{"n_layer": 11, "d_model": 384, "n_head": 6, "n_kv_head": 6, "head_dim": 64, "d_mlp": 2048, "vocab_size": 8192, "activation": "swiglu", "norm": "rmsnorm", "norm_place": "pre", "norm_eps": 1e-06, "positions": "rope", "rope_base": 32400.0, "rope_fraction": 0.5, "qk_norm": false, "attn_scale": 0.125, "bias": "none", "tie_embeddings": false, "parallel_block": false, "init": "uniform", "init_std_qkv": 0.0198, "init_std_o": 0.00423, "init_std_up": 0.0198, "init_std_down": 0.00183, "optimizer": "soap_variant", "lr": 0.00211, "lr_mult_qkv": 0.7, "beta1": 0.95, "beta2": 0.95, "lr_head": 0.00668, "grad_clip": 2.0, "warmup_steps": 200, "schedule": "cos", "final_lr_fraction": 0.03, "batch_tokens": [32768, 65536, 98304], "seq_len": 1024, "doc_mask": true, "train_tokens": 284700000, "steps": 4688, "dataset": "wikipedia_en"}
Each number is 500 + 40 x the weight over its row's rms, rounded and kept within 0 to 999. Layers, rows and columns count from 0. Numbers have three digits each. The size before them is the row's rms in percent of the matrix's.

# layer 5 MLP up, 2048x384, rms 0.0959, rows 1785-1833, columns 288-383
101:494504514595484537473515477497527523527543501473540448417548500505478480465546505454472505559423484448514537497515476570546499530503442499543537478493516462501539494558460480498548552452480509515512553486514512470558513472499563508494516478503538534552583505481452515530451522470474453547
092:502527482491512476536499476569530499459452510498522498518566479497491547526535513566513531493534486465514509631487486446526569480523479521569538533533526495456563506466510429517535586550479502536421451490423504555506382510467441477484436524466519498471481551517472490513510501552577547542
091:534393522473530546586479451544512488511600467460400561508506536401485492520533563554549520420494524431527499491471448495475490553458482487536489522457448550553521523558534449511399503579533504462524418500464556509416526484499461446553563469480542448495564553487552481548511509507534477507
090:497585506525575542484483473486501554462577611470487490494559529562588552445503449471469491528485506503431460472526553536454524449462465487541489499428431439453467476466503521463537542421492520485457459609585513534509529531475534544538522517512489576531515513520586499531482427496463465470
106:502451438529495494469539490603444444456506504469591528476575473496438499463501537472499460535490507506521449487534591518471562501476533492497454541576437489512440540466509513493492549527488477515551523453571498470503534509427463489545518562586451516512464499527546486495516501478503541543
091:566501483536509495456525504553516523514408479501481503463527490463512460531529480442550489498567491531464547473521465558419430499493479441498469469458486491483508471463529485448540557498522514624442632403526459518463558532447457529505541530543432560465554557461461489525510508538454471477
099:454443529508501426535396528493508549504454445519472539508488487512468515387562531477421504557548507530507473422466536520513482476521558487570506506436565496477548505482470506545458512548521499425422474510449540439474470544476492541450533481474449526492509519565484463493497501518480444411
109:458464499488483485540473535519585566464591468480523535524539589495491491502531493514548420570510439496505571541467499473569464552499478498556525471511532480525491502491478569530520510554489528495480505473487525444544515472545542480514516534574490512440562538567413515490490531519467469466
102:537506513494547454495500521457483493527420524481507532493505517525535476477536477505509511555404444468485449549493528523501536485517564524459485480586553500427460529499493507549477451470466435494536491485506514455469505502505484512474458470500538416575514524523541449490455461547522476512
107:505549474518489466520511531546538534443502510519500560495547558569467580492537536498512555453521451475524461531563526477543502489480521551471529458467491492486546516453433507518487495521506517508534521461468508584517485534415573449549483472535489467491494521520495497528510451512447467483
094:524495527463533502469514483532456463450511477476456463467545489599500529453535489562509508480502460441535484486481518460484380524542482441402495497511493559468447490540466461532484481469501441487502433387526475495445534436486476484459495497493476540488481462524546479536401574527444487477
104:518475527521536531466537471570541571527520527510530490469566561524468483576477602483538515470442474513577459412474592507512515517494525480558450480463513464409410522512531538477546431581390560476418543419525490524473508513496485511522517441508479474517545633446462441454491523489498523460
097:474524453483500562514514508450468495480576543406431551489499526527495506500541373544520486553524523531490489534528492467474474474543485518512538547452566529493486515567533497522521484467537497528462494506500453462503491499466435535612593484480519511542527562510462521461516557459535428543
089:537454439493484448463484479472569372485454439520481522467547538495513536519528505517471507498502519553516463502496533519464461453535463557429534594563537485538521520507529517514436557621453538497479481485550437431418577509473483518443451487510469523517495517446491539470523498487407518475
106:549468572508512524563567486496512543461462482457449424484542480478437504466520512399534547501464505512509501465480474499456430473493536540476472441561564563456532500482399546503461516519438432547537583467394482488453438459496498505485470497462447474487502566586563535530558506514485490520
095:532513536511509467480478485463514465621490455438536502553432456464521544481440558519515545499540515566500539532547484555506506468488493543483412489478541493514469521480483554516515493498517527522501521375498481493558507404506489533424508536569429502495502516540507488479515435539457484512
106:463516563532507475489570522524553483468514473468577468508491530497443509449526459508532480576400555475498526519538575537444495506465519542510494557468520507511406524526483506493434512490511500485507547523543490571474484484516486538533532436542560509518457576532493488498427517499555506622
099:518577499484510450534474461495533517469485511550417524537497496511482483553426481532562473529452423554476437476554466484457501530453515441462490416542508514504546492525485437490504600494519513542485488476516567556466524526451509533465539441520486474505511494440497485480545588497510497497
092:496535552492512465521540491476506513500517522495479543487492468486491489483504498452521526499449458530469578522412536489523434556564534530453557475457538525551540505499476470526510554431378543503492520497469539539583516530572469482496499575438510470486447478472449553464417508504488530578
105:475472446481531503450529504480436465562557510532514549479509540421471510535541452529555471490525492523495521514435489535501557459552481511473495448549485469455486536565501509421440480490531467492606541491490409522534479556484519520486486457504444459443502554497487493537505532485461518582
091:485543490465520465536435466464459544544485507481496469488521482476437506544488458490510493533443470487491476485433518517531444485514529498525462487496481530479540515504529511516481519520484471442486481449491429486531552490484552507497494445495425482442415416537525475476490545401465554464
096:461509511519479516486550532587493511568471468465555480490441542484512472479482565440545502524468437568448421509536532558456470518496484474513538519445496516514543531569520496506525543523399524436506468482441567471533540541508492481546493483476478497523482483528450510499517478467514561463
094:493509486453497506530540480485521517531523573538496507487516523598475546554495586492517543518467498480459438513411488504508477549450538484455520500488483525538470525526442526545443554543532475495543513438515510562569517499506573453431560500491498483521522523560538480503543534491453580587
099:513480513486539560551556448484483504499475466557506522498533528495522528529435485520440525486480514519543526489496454515543469472621498558490502504495495535577505560531502560520574463508477485509468469541520521433491491511578511500567495448495477499513544498461479425494503502576521536521
091:523515541513449479494564506487503508463487501512476543527506444468501441495477508483470526506508535445484434512544486578460477541510533432466483499502495512522432444546487501535478493523509502545485467438427615480504536373467469526503489539433475574562440509464520464461452464398590513475
103:448534555480422568502498520560559450548533482572515494487521531535550528506493523490494519591464481467440482544574433457507563488528511485491489550476447494548434498500496491493510502457511538524551493458464499512483512518478411460507490462553552503524538512454565417535499546531472583465
096:505514475413489471465464512498381492447521521537511533444511443464538543454500502530507567544497520487466540470529448478494427552481589556509581518541512526512540538523507484527547488524482521480465489453501438463532521468531483519463544463549488466519471445520541527452563490493526594562
096:513587501509485469484439503529475512471491525518470457387473454459415537553456461491564498456532432499521535530553412525460440505506518494493538519566516516518528479523509507480441561482541542485552527437526542508540496500515538526478527522519458568468518561473508528524507472509460528491
095:462478541449532431486472499507486543521556524498519442474584468493436521512509464537529513520478494529565540499539542444510570568462430489559537462513540547528428498478476570529554465523529513499472516521550440526534502486492539414462504469442503494481431418533534456562491518499490507516
104:464498495524514537466491523509473570478507475475514526489513509489532516512529505521530470528584526455516518491528600537519436536511500510499421535473526484516493463487542472532466487466545511546554409534483467449493464478586508498544526484496520448499489479547475543558498558487541494555
111:497401567533425522463465495470471444445522410521515459576472558453540406496535522440444495443511494439512475436517532532522492415417562500539494579486526591478455529457500511484468529475511513512541456480456468478544552559475582520479553493523547606492510573507581433530544439496555524506
095:555466514546525542485554486480518587507494456401507491516520474461610517554521529551548463441455547507528483514502466474462499454509485503532468552497476502473537478497544511504505519475520523458429527457516446561482506447505477454456491508436551472444514437555404501522496530457457460493
107:473511466504516478455510498504557471540508481446597515502533563487457582479511515525558486425474501488481480502522460442465559469469619524486515498509493470522475494498430455500511512506465467554488523441488601516505464539522536495456529467537521503535473507467485492483499412451518550489
118:481505555575467468542502528494491506461497490540480438483411484490495493554439525524416475455468481482496435481496467491458422541484551494571520462459494518502518486454568510618411532569471559414558410456473553477403503460498500531463495563531545483437532506539482483503487453531467520527
090:460520504593465450478402490520523463477518494486534523503446535435475448457520514534532455474551468472495533475529505532524452582495482449563507454470527546461459458474446506509511512494581496488481484505453500537498532429554518473497560511467417552487455489511538468519520467549483534469
103:497550554482517415511506525477444495501387454504506555561539464557563493496504494507499562432556454518513485491487508553491498467435503536450465458537527443545438568516465470477474444510445494526409533474520515477502574462474518440493540457484528605506504549568538431512444518524514527521
099:522440459480546453487398416536460423511446523496506497566454402464497475454548524441555543602522509498550494464473517495582478549539446511549429541531486456507556531456508485533447496577542468486457485489476483477489486439591525485525420463523507470493494517557488466509448477488548541491
111:524468482464545531465501491475519442510473446543405482483496502470428500478496546500463468480535472478467468481502585444521460540523492557485508504526480526497516465451553485505508595537463489502527508504503474490471471476454464518463451531555524521559461506490470468549530500536505443550
101:487519468456534522482516524544520511474546463543465544546520494516545506503585483450440564568541478510487497448472585593540443514582464513496516477538508511529525547530435567502534573445454430486527516515484581470547491473518554468478568544452497483506525464548489407554550532472480536519
095:514476476513424491487559491537481452511531447457500435590517451658474452484554540513558514497539433524472471546518530432527498547484467532502499496479460544493484461470461454462524515533496457496527445523467451514491479551453490520493541465484507490506530494434412483433485422493483475463
095:490422542477437486518430527490493500454490489526486488462459525451466477505555530458578425527535542480482452462515525503546506497538504543529468520424531441520513529456508460543508523524525524463527507472525507578515554541499460473484455508492518429503469489552531490504525548485481528449
107:454490448530543479504528492502455581531490434570482460424564566504546472540456492516524496509457494519447531495451440477507429420473479488515462451504473559515465450562538491490509555503445474503508489457529499464490573500528520494535502581497439452503490488530513513511544454522480482506
094:503470471602582509477466404484562552501574421507470553505548521482423495557427506508563553493458510588484416462497522581422495552470497446539457459535507524527432451546483488485444512505502510449545499497517522529549405432485497512522504452557539516540488503484479507479515478495455491462
102:497509518524492519456468436480511501467530546499542524532483572461574480566499547479512522545524488499535548490446504515485497457513513508495543559528573458516411539473472571484497482453483451413498472517486468530509578490555587483515486573514503499522489486537454567537524438486510486514
091:602493518505436482534497485422500467498525523548495484520531485516482490480516483518533540525490557592484486506502494464456539491519465504491487438514498488481522519462558541496500493368485467449458426587442497521557576459500501526501482541472498499491592530466480508511475508427524497485
106:490452515494558542452552585475463398491589475524465548506608547569536516497524565489489519515446497468540416478532496399517380549503522464469503454519515469456476536461531531500458451453550490446464504512486512499404502481410517582477440472438498491522482512550496453452458512498416518506
097:529425548526585556479495449476532448529482524530500533484478516498495522466540506567461554472494496437454504502512578523539501493494560517486552525530552413478490547526455463483507563540498442489515472538531543545380505467565548480535514533486462523480505493496531491546533492503488574498
103:535485547504555496481496573487483505459491475545501438499464517528548507516490499554526495511525426531492534497475532494485518456477457477501430461529464437509507473441440462436418605519486549501529615510523480501532476553529542518517454528567530489478497484426554544503495449578516458529
100:487493424425490464528505534513512479599557457515523469396469417519483504536503535599467549453475542493430484537538477440495521556501458546525487457541457416579513565592528562555523487524535508475536481454529523535522444531572504490472471404461536504550462512474461528527509508446458529482
# layer 5 MLP down (transposed), 2048x384, rms 0.0913, rows 1785-1832, columns 288-383
101:497495523473527440512421418492528502474498511436512457492485574521449520508442554546540493537552528540512554517596573518509496503472530525564498443538470545528598434512552466508534506471551439464545516546482483581537519498495465504575498556463546460486403508490511522444446530473456505508
089:557462481513399538478511470537488566476550446487585560513468497456495478478443519517533476447518448496477449532465468514567519484501507520477501499492511482457413540563566525504532549502486422580485511451523511490472540486511475387475504462463515478519449532492482498526500509506545494446
093:482455509503558514514483475465533565586454486427543504489509535527436500482500510527517560457472489483462566462497571488433473512453540555459504492539521546455540568516474495388505498468521461484453532489522543563440510523411469518451513499467512481476470510508484528570485512575550577552
095:519549487478506458503562547510521464416536520564576534540540538506496507521535519552455492472485493561517466410528492468567439488473485490557446451540483508473431462490472558529487535527557530542475502489506425408512454474530539481572433558471480488543498429532459500540501492532512492476
102:574497521494578528506630475523559568415513502474437455491482502477435488545479479594500479454553513532480449525444436514484472478521527525530447510536473500523470512526427543502459494560451430600552542494485534537482509409427633523467474579437459467490542469494470542532479500458489480507
095:496453483523481548494605532567548491481481496430434464486542485531459556463481493520572500539563467497503523520529466510451460508439474489438486494481512427505454495546411537541496576426501487523521487445450484482561534478550535483524492504482508538468454493516497488521467549634444492505
099:461532467504506463533514491511457449543489450537413460502530435480503573553543521522514493524515501483498471582512519492454492504388561464402445510469488480518504546504500532463565486489428540384556475491513510554448543527505476526541505499521515477513575563543594471490449505527470487491
103:472472418487477491522504457468499530367489479522504529549497528439579495538510493500549493489478541496533499498566544527528457498476513504543483528508509495506488500497522498506496501505453503523537498453464479490565523503514471513516535470527475484487519513473376535439497548510456512478
098:482559430536550497477510633499444499524531520504501497504484476477534528508517494565510488475487447516496595498568532479487455529357503468500493475490518497540494536562499487581553511555558443422569520510543506473526471434475456528491554488493474503490491534521445499547510465445530479482
108:477541446526529482525495500481575564447502474472588513475454577509445504494503521491410546547480484454513480514547507530578543596544484559494497562517501423444472545489508527500444507476448534469508496511480510516567405447580538470523593500519384482461561452506518476474488512467430484481
097:476453492426468505481553528550477499559467443443503453454461474467487494473473550470447558484510504499475498469526505535477501514524462538441486554561487500472448474551503424554440521537499468524492449543493417488493441536455499483509457486556438467522531512456439529495479494594494442489
104:542580512527463517440514495478456603539510506529511466464531472521509459530419482552502513437436463524505489551502461441501454538460425486565539542425474474472516513548486484548484505511470493500531543551522522479462464547462470461442521500507454519507545566530391450443523497488521531450
097:591585493507543493481489473552457514488506554467540423586471535568495489455493514484533496518504520488502493486488506491568533550557470516519476480514446571558524514461555590516526532553530577556540417468566509523500498561535493480490551442468542504467487475469514495529497370530458551422
094:485519456558477531561496552502474525582520500520493498472496464527474456453533476484443503421533447469488480543452470506556505520531530514478543531483424552542499512502460586524560444530509410480494559443529501500513520542497503470472531515556509537490471455500529483424505420465472455438
104:466512464479540535575454514458464500446482476455608501562527505499513589495478516545546442469512523430436503492512499510483529658548453491545443418456477497531545445467498588470537483544467463467489546486510478524520568508489543462535462457424540468503468518530496497525443503504455489509
101:457505504515523448484562621548500483461441490511479538484540563460499506550502431493480555489510540524483516497473456508566507425518510543472554511442523513516506528548509429535518466512470530439487520547539399429517440512547488495474512501534598498475474423441519478485479485442513451503
102:430586585511471557629613531541453483483564506515508496557539505492510487525512580466477540515545453512466516516558509481494528505473404519495466529480516512520491495495461467517551510514538544544534512474529439518489428455494519457490492421482440528424456418492609537527453583544518527508
098:471576441519533516510541495513498514534419489528466467465484477521551516456470488465499480486455445481562475543493537494486540520390550477452457460529564481482502542473488479537516453507502513567425449432428571500385525441537512497520551474523512562572549453439643463498487561489483518489
096:508437445567441524434417523551486538495487534542502462426506495542503458480584451481478502456506574587448510533496507520514553483540503469485519501509494497471483458523522509475495518527505462522463470507496463512522512513509493570453554559535471528547476462476496501543526464541516482483
106:545517501483452363560484543498459528557513423456455523531496486521568525488528486548496523491422418506536533471570548439498543473476444500550470509514536500511555521547460473505488474516472487523463541477479592501515499452559454578554555547467553464486509507488541487539460515497475528501
095:500487382487508496416466530502547492470626514521490494524511509439443527434500555500549492396558477496537455509489544487489579579579492415494555436501513464492404546538531515569515540510472533549490504505465463537519487492492418436493555489500505479512528467558563574498493480482544424532
103:516490459542520563481439451505481492528503516481526497454481521470537515450526530504364505548545546498494513520597528513514519516552510493492563499530539495506535468522471596483503466416450421409497526421508462420445515496550500449484475506498506510457505477454483450492522546450552512520
099:464501502556530483435566463487562489546523501512480530486455440495524514465416473527464494457497431513527452480467457459523559505554516484424503460515545473434456584489439579448440442553525503507446523524455504513544522495467550498408561516528507520529510488541516460523462513544506495564
097:490447508505570516466558519504455618520472481499530471528424468473561519492543503561505434522528446513490526529533491496453478415562503472505480551529432520538556474501491491578520461532522491499545427454476478488546443501505561484469523529487553464541514513431470414460468505483500545395
095:367486556470562505518547465486551530484496521446508524550499481519448501495515500496509497497504529449518528489510458507494505522581512514448469414473534471477399488557496514469491597548588449580487487507470505507453562484480462489435438508560456543483439484469451537441495432463550425536
101:481565525474506525468468557514564473555515471529498537498417477500454548557539574464498515504496423553440497504458478477421504459508537583495456492515510491558415464526475524485529556488489468465463488496547556511533440511495468515479504542489533497491499554504500541451439492502421466450
095:484388534528531534427515559494481597448518550503457533432523488509537512585532430528430548539567436522473509521498499494517552433478574508498546434465464475513557515540543439515514528513463584515506458448549507500493530483546522438544472463524483499540554493410503517522512531504466533507
100:454506448530497552515461470490481493480474557545509501502515546386547483536451537514416526508502589503418522449461447483412475442483452498519459527547553532608480490502453511565514491470509501495428547565542506521502545479439472454511467519525542562522532456541533544503520531488495457514
100:485510524552559467526504533517525551516512494517461424525478569401584517551514470475527470451551511434460495457497503421536413482556460437489463496521412520504571488570558527527484423508372504543456518464527461481499538510500538502513534534480572508440489498450509530564529541473504491474
104:451453482450491540454558509446487469493483540523491522448545563481478507441501584456440546579530462486428492513460514541518471519437416486463514491560478465487508506573451511550506433508539502531512446532529464497494430560480538557586575445481482487440447523530473479366485537523487508525
104:516556476565508504530502574465515519496482535460539450473559527532417504597537536483459471559491520533476469533506483552439493561508493446507424443470478451450560479555491519567515487504540416508427508542444500520581411517487429487489479433497386528527503474517433497516529521481530501492
093:505474558506420505534509517517463499454528512531472521523452382523515525572565475473480508499479509464570535467541529491514470442514489454493492497518545517465590509573557443454459538485465528516448465457491481530473539476425498540425516468532423553499449525518457526481470529469543476456
108:448510445565445560525464501526501490532492541514447552438476500466461528473469470468525533499448500528534534507491501463507447488527484472465449473466483468551458522487459530516418442513462517564477540523512539496508479543519486477526482480477478523520478390512474463531484524398468517567
102:501505537517520504490487554513488562544468493574526478432509491536500574537468552515450510470504479516538457452459522486541430537596559504525512479428532471544458455521532533521521572477455512451479492493508421532461545494515455487543527549543501473507541516453484451507503414531540521531
094:529508512481539529469452499524541496450472552484515463469500551478533555475498492542522485498392506475482457532478476551483456519465460444517476510488519544457449468567492456445508513515557463444547522530452519508433544445444457539507525479519544509472537487458536493507499457509565576501
104:503497406537575453552483565547481527536553438491552585548524495517509526547499466523485538464540526522391487505540573420441411561484512474509488533519593529411475500502564489534386439478486554516449488486440526563514430529431457525463499501580457522477519473497531504553408531521513467488
094:553485433535543473484478493526501506586471494498518369505416479500477511460512459390500541477469529555474512504487490393476568523589601549543466462481536513556494472542474476513496553440494419520601489507508528469465515480519476498484539410547542452565489591557505451493475409577534511546
104:507468493460418470466479447515505540545480464504481529529371526443513468506540482479474537507430505564486532495479506513495545519475485548558518457522564502461513541477458529509506491458441484508493547526421462437524468549522535461521518488505502533541391523550490497466498525426415406564
098:481512480544554502504456458468564576484589613472448531467582496507448461503546519524419526515494584495476419440499507526460505500541525421463524548533442455503520462450574527510434576464443538536498418460452523468501549495425553483529466485489478466551536514525520497535473532399465502492
099:513535518527460500513584526480533469468483568428415565487504465531520495582468500476502538482532438539444504455581462419493507473478416489541513539520392517510474559474462481511515482528505545463487514522377423480494457505535418462461561496532495470521536478474492492455492498473511535482
095:552475455518447555471507481526425546501511516476459559508500521475479513563462476456571406537454529564511540458488476431528534440452515502534525530386527464469490498517568486475535538428542461510510511529507494499522511595547504520479579521472460448504421472474479499490587521524514536392
105:479466465485549539569514498546580484520573480496520490461491532506486445568482479488452534508518487517426491513522522538501541510478501454531505461516576506518539533506462471491503482479449523467536600534555447468562442539511582457501515562528572496477553506464449461492503550580551444455
097:542482474529460521539450488525414592529476525458510463451505478488511399479470491495508542525468540543468449453442462439519550557506463439463471500517481451505447471489549544468488513504534474503480525496506479588549451479491478567544492511547500459589469512508448545459501525538444484480
104:453522463452448470470467506444496454444544452526522509460573385438449550491542468501512492453443533502544515528555584501505471502461424432548537500522488555537502489520445445572459528504476457422441595537475506467492464508456497508493566531498531584514457479443495460467483510492446539494
101:518542484493503510492507476499467506473544425514497451507482457491448571500510474549506497492584532562524470546485540512496472480504495585501603441495446526489521556447566430571524504491469548464506509465506451519545524530548468485561480476519433517482562398464470493572514499497480492462
098:530460468558485519477515465517521496509560486513397432504519506536481515516487474544553441474465535484492456579467430452530489476503559519486459484441484547508472587423492470542534507482488398499522532548495500543524492494506475541511482459454529513502499552466483529452543484567501501536
097:539456482469529604546418459505461594578567573469450434461489512531519517518556499558523434448560436461454481576489482440558512484458437461466543543510499552432495503469491489503548480468498503477431524450494502505530466484471524408478477490547532490454505588526533494521551506490508451581
103:401479546432442488512466522562480499586491503529456476470416513498519536454572502476484509500510454536461578443463466487431493447506477507508428514515485497490519468487523480488526539490474446539493469509555541583440496519477484448458522580459539522599510512419544497485481505525521595566
# layer 5 MLP gate, 2048x384, rms 0.0973, rows 1786-1833, columns 288-383
087:494516520520537493552509461505456549489499502489499525458571446475448481531493526493513508473622503453577466550429491507515504494579487450479513518463575480465520498476567474445458531550516471479462534560401554476510468530475500539515478498515511457444480538539545520512446513536530576571
095:438456441550486536577534445474506489577500439425485514491512535491507506543574537481514518445508489432534498526473487532499447458538498510556475490459493464504464539494460574517512480593505492519420488500525545490546478589435416524529543462446527426512537495523520512552492522436380434473
094:530453534553570471521462419525556543581501471491494480446519429528467573498504484434505529547491550495451465488548524482495493532454539538471563562526477485483505507489550552465517501487519460457469453542475526397426519501516512493507489522514500493475454539550516509480574457471483497479
108:496500569526470537488491510506476474446437426456481442473547518495517525539498472418460502438497482497529524509532517510481528432474551451502478552486389501478483527522534404558517501474447472539535470484516516433480512479482525442478474491540504515499545488497464540459501504508465550544
091:492456430470398530542400472511503554449532474473496445465454518529556520510469460511463475451502501507538450494516447479551521460577505547526512519515493519538585404484449514500522441455520524484448527563474493595511484490499514513434509516471462455489455498511486473467508499491538460465
097:542520554485526491573466539567482487474449580549430587604469483490470500514529513453517462539504503500561522557494517506451476450469508429476469549593541459467545545487499503482474485515450490429521450474498469495455459479511496491452557483442497539489496555494461503475489419475533489454
109:487468483482474518523532507479485518462519458550565479486576441550490543523569487508563547509563471455583569531531564462573506492462561540439428467482496497507520547503514538510526441569518485469536501495575522486514486472547517507447579485520574488486552534432418510459465563512464472501
098:454483493433518557519476462484486517500512490519605534465513437485469511483416448512558510471507550525486521495491535522522497423486534544499393499493472502484519479475519539513523471495476495563510493462574474523486568479511469509536501509606546579458503522457434533455462521543489493542
104:568473515475539382555489498487541497465425540523492526481567572503523500502556445497510548491487482461528397507567508575468537504503524522511438501565510400474494537413478510474473532526479526436535505501499485560475493553484494432547507428518542460575506526470467499506538513487482496533
091:488512527469485493502547498496481537510508506463455557393507478567473450491466540497475480512568513483504480497422492490431507472520480511405434554499570541438510455572534404493529517487484473502499494477509474467535539484510450477504451494490553544495527453503510495466499586523497450540
096:498524474467470528487507481502487465508505504573482458488505521505516530516420372542542477481511490481382507510464427484562534494533559516465526605471472431497476465498363475502522593440561372560563568491483466522422466490557467531469494506564528524454508433509573494535538452575462502476
092:591488569502552528493464521538490497483428483508450537499502410470547502458513490545521516453613587485539501490496529520495546501462482566512539556539432443518484552464531526484525487488478510482508487428567454542452527420475489484489514561426483469463473510521539521545511446471508487521
089:491497556522498499578557487461462491492521525475461525511504533521579457569473489497547534519520558473484478564507498475511544541444524478482517416521484436505500424524464464542500458505499457478571491471499530550530497492572527526550546434440500473535486477513463470474468481485531433436
115:533502559479466530442549530449477521470551560425555472511523529528515481492428528544559544495478566451478488521469504509509512522538413552488466386514482429504539485475503531528570534481520495483459506434508501482546473457477560444519493499537511451556470457602438494460478547519465438509
100:596471502457496582525431524411501545478550480527526527574478428414498393491497492492512426448533515458482508474517502505467534559543504507484541463475467436496537512495462503484519511455525545571492532508454502472512524522518501467531479509551498454520464551573487479458474584461486500503
107:485484523501474487497557536513533483466474504477495459563509541472500502492514476482479534514447416428503521508543524555485436563468486570510547567496620483428482499464508497435471477458535549505511508492476507538437484505483472467477486478493519530481460472522486530428465483518518477606
099:445532523456514520557492540463508519455522507518505524469588518500456491553508485439427449486460518539532470484552543500520484477549559498455528469536577514402491538459583440497511549488505501545485454536557476490534457545527484526509438496510508493538529478494511550497512443463522541525
090:491468514555513466523498434492531532493480496499468484513522529551531514477452471451504536429504526498556495580550462515493515475480488418526527460557488537500525499471540538487523463472540446475460472502473425472495468486463510508516467490544533515536491504506477459424496525515440471531
097:514501480502505496497504440516477497514484597539480512497534507477490463472452441568494503563462589474504485530455495548519520528468553461493497451524466487586493480514560531430537462469461479499552460438488505548403548537414490492457438457500521466544437499508480581509541488475505469505
092:522565552481476459587527536432538497584493501474532529504478625456427507527451446439493476510465453504460399498462488474466615487530539498497470511491488471449521475494476510427511522470453544549521552522433523497477560483471528496513541551477550539536473504483507443499510565440451466469
103:522526579439559456501484506492499536474546558517479542518530461531518510591463458515511523471498497484524498525480464470541544510490505516442480458437470503455501494422516458466484471556597506495439506505505497510462447447499499564486574500501515551510507490454573471505533472570518485501
095:503563494565514450476539497531563472448505457447466432508483448398481512496549505480503546469463430595465499544605470505571508453529505520487491541522465424474486516494503513590524500552489476515448483470537505460472440542470524409522485462495414496540536479505453543438496505457474491508
095:569487489525496556561525459465532499597447504508443471477523460529465511504446470513435552567510551449403511563507521507519542450531533463421515477513530456477562481498436444539563504523505496481486480507428538524516480543465476507508409480545439480491530450422537554512501462556513535558
090:579498471466475544509475473550552475544469491495448476444476476496494516490504510508506441547530473533471522530519539521580448524446554510514497519489467498529478483479518459423431532516470546467624490505504484490508436501453538468501495527495460464438552432504522501548496524514505533527
096:529535589537465513530477521532480438476474509575543452493538514495477494518493526436553578532458464411519451540493436432600492519468466494549455562495525498498494471600438495451581500508559521501565532486528503557465510480514469513543488519520530572549588504457531481524473501489522527518
088:490466474549508537429412516501523490533439557527488502506475460505571444507449524482435437511525485505473503514549562491587522570454541513496478448513507524505463503495484559522499476502479550472562454529530564519481516470442514491446527473512503504484484536569516541525441513476448483492
098:543557482517485471462519506556565462453452471502505508516540525435495561461516464480435494470508458431474480541491504510567516511579545535451576493441476526515515518536579552491553526458483567562580561447552465523539513530549516502508496542524556472415493473530565534552484510581496519576
096:462462521427540499505462505531492534460544584437483499501534529475491501460493463414535519521522492494562510553447526445566522522501440541481517561454506467504494537510493538496532471513521493569432495500539449459493507441504534508480554478449532467467507446553462392587457580551460527447
105:480471499493515404456426532450519588546459499464494521564526458485456536521510511484536543462570558541517500472434495531488484496505487492498495475513478503487547473524477480512554451455553493444466530545486528492455462502510463459535497503504479445459451524524451464456538492482496510498
106:516482540475537480492557498522490528499513488536521540522534560479542482488496436462569535450476490464467481474442490510503452571489524496409516475516532410557583475517533520471566554439496526537482533433553506510508534466508408415551558517455502484538456465451459510538544529497510443483
097:527518514516499544463548436511547528604563535509487478469510469448493516526412490476487465439398455530420463536480470442470462428563491522467515491520483540462456473435545526502486471449553506535479494539513532583481497491501570463446472527483436491430550479558492582493498480475463478538
107:488478491519475467536446453475451465573523481510544539505411487550480526427455500485536497443435523447511510491547569500477579501531454593501527557504546530512580551521469528527470520530532455512508417531526527535466423506456475537573509552549494505485492517562519460493519582485556561511
113:526464534523526539480518514469518530501499491552506375453457477493489462523523534514469500506477474454497420449499538515492430512480503577589500501481549507445562481477482486513406521543464569428536503524461521544403525497444473531459517532528558457514468505523470473523535468502518481603
092:493524498389544496615510553500541513510495492503502474498479509487532507532457536432510499470407474544509562502489496532449490492497500526536487566581511451481551507501587518492507461591426579488596454429516527530425517530411438532473463487514546532490575486476486490517497498528512458555
101:495531534458484422615492467466548541489541553421490559497476542535482483492488485502465508512496530426554464543534473550424589512448479557527495420507457426529564535482505465524472477508454527516493449488469555548494481418511482467483502498467474510463481459479429535487461492457506503515
095:506439483494425472585467476487487499535484424467502507552452468570517511530527568487550552488519421510466410469465509472478452523445540455505480586527467481421436488538497522561515478526492467492439509448426457513467495504536405465529466536497529433500460426502499520508439520476454535548
102:510540490434551561515424446484487525499556485426468463488542571518496492463475509500442463476495468441417452547491432493484436433491511523457548568461480499540497514515526545547480549458530481489398418486514492436528434448536475535460483488514451492495505491507501468501480538447474505491
101:504551503418564436480458552481499531456498398527538478524498385561482504526501562592503479507573455546451506511526524507500497531532517485433469533523561458631490538493491519472478526502501471489626529475506572542519522467589487483577536479544511503471508453493535517502482485490525452461
093:459498590442510465449451467562445503436465477487489402436480498506525481483536517515487461531552537537482476455490483545503486468492424518547544528514496524522514461464451428487493514521536500454500424491552404473525479547507528552467500532516473567502575466455417510486628472523430472586
090:468488456451502442535561517445473571573527485514538514520452501485491509528552503499480506538531531537554503554467509520536474480536542540508495509530534503483497536500515467483475439529553506500516501492444559552547512510511532542498484488492473450476441495548549464514532514510513446498
109:532508447545483549538517487480528411499529537484540515509539544516536478484495583484462523504522464544584524579514543564478508599521544516494485500498445487522532537484445525510501548556495458483501470537495500484483459474478537545479529452498528488468473529502473510567529517456517463495
094:527528536549471510537563480454533525549489521603390510419556554466468481470471578525519536551541503510518429519479536535526591473474500555549424466555495554560462497532508536492546459492515503533470477439496553519450517455483534475484519505521531469505522516441618458546525500492507481496
099:507485486509473480483539516462454474553450454529460459507478390498551493495481451548511501522521520554500514604503514521524523541447545453504472498513544472510545514400497435463536548529497466517541502433538558518511417472502465461457465517501491472453559550532520441479458525512480513485
091:455478489510543485494487557488481535489543489482483556488512542518499500427487498477484464526461425451496518487500522429500510508518513498546434512481519499533446424517468487437490552570490494558572588450578494554498431480517513483490492522531543441492418458524504450479445457541502479528
104:592505499512488474475446455509476534531468521517532555443447460468603379449384485458570451435561451563530529563541468522481496508431434543540502505574487498500540428492474544508458520549546517466471475482594522474523460518487598479516495554549479467478490452456420415445532491487441509496
098:454499456563461468480519425512479497489540565482486580464497446502491522513508497507516568532516457487511489507545592579505464521504503536436451476519548396536506550476441476559475514517496537548528477556551526512519496467505506484585493528545465530427443512509483475513464540571512451487
108:508502508487517493489472487541490480424518464537486546470544512506477486535508503495485497476529520557466512419466594481530481538522461468491479436593467538484492498505614546495509477468568506504477419511468464491544455540549456448495481501458442534495492560479532527437559446517500500534
098:493483448541530458602513502445551513591538483579544486461467427473468510450497497510475480460498504497516487516599482447494474517639540590501494450559591504610467498504503463552472544539438468486520499420508459470518507559501517529460459461437512554495519462488511502546528424515472569499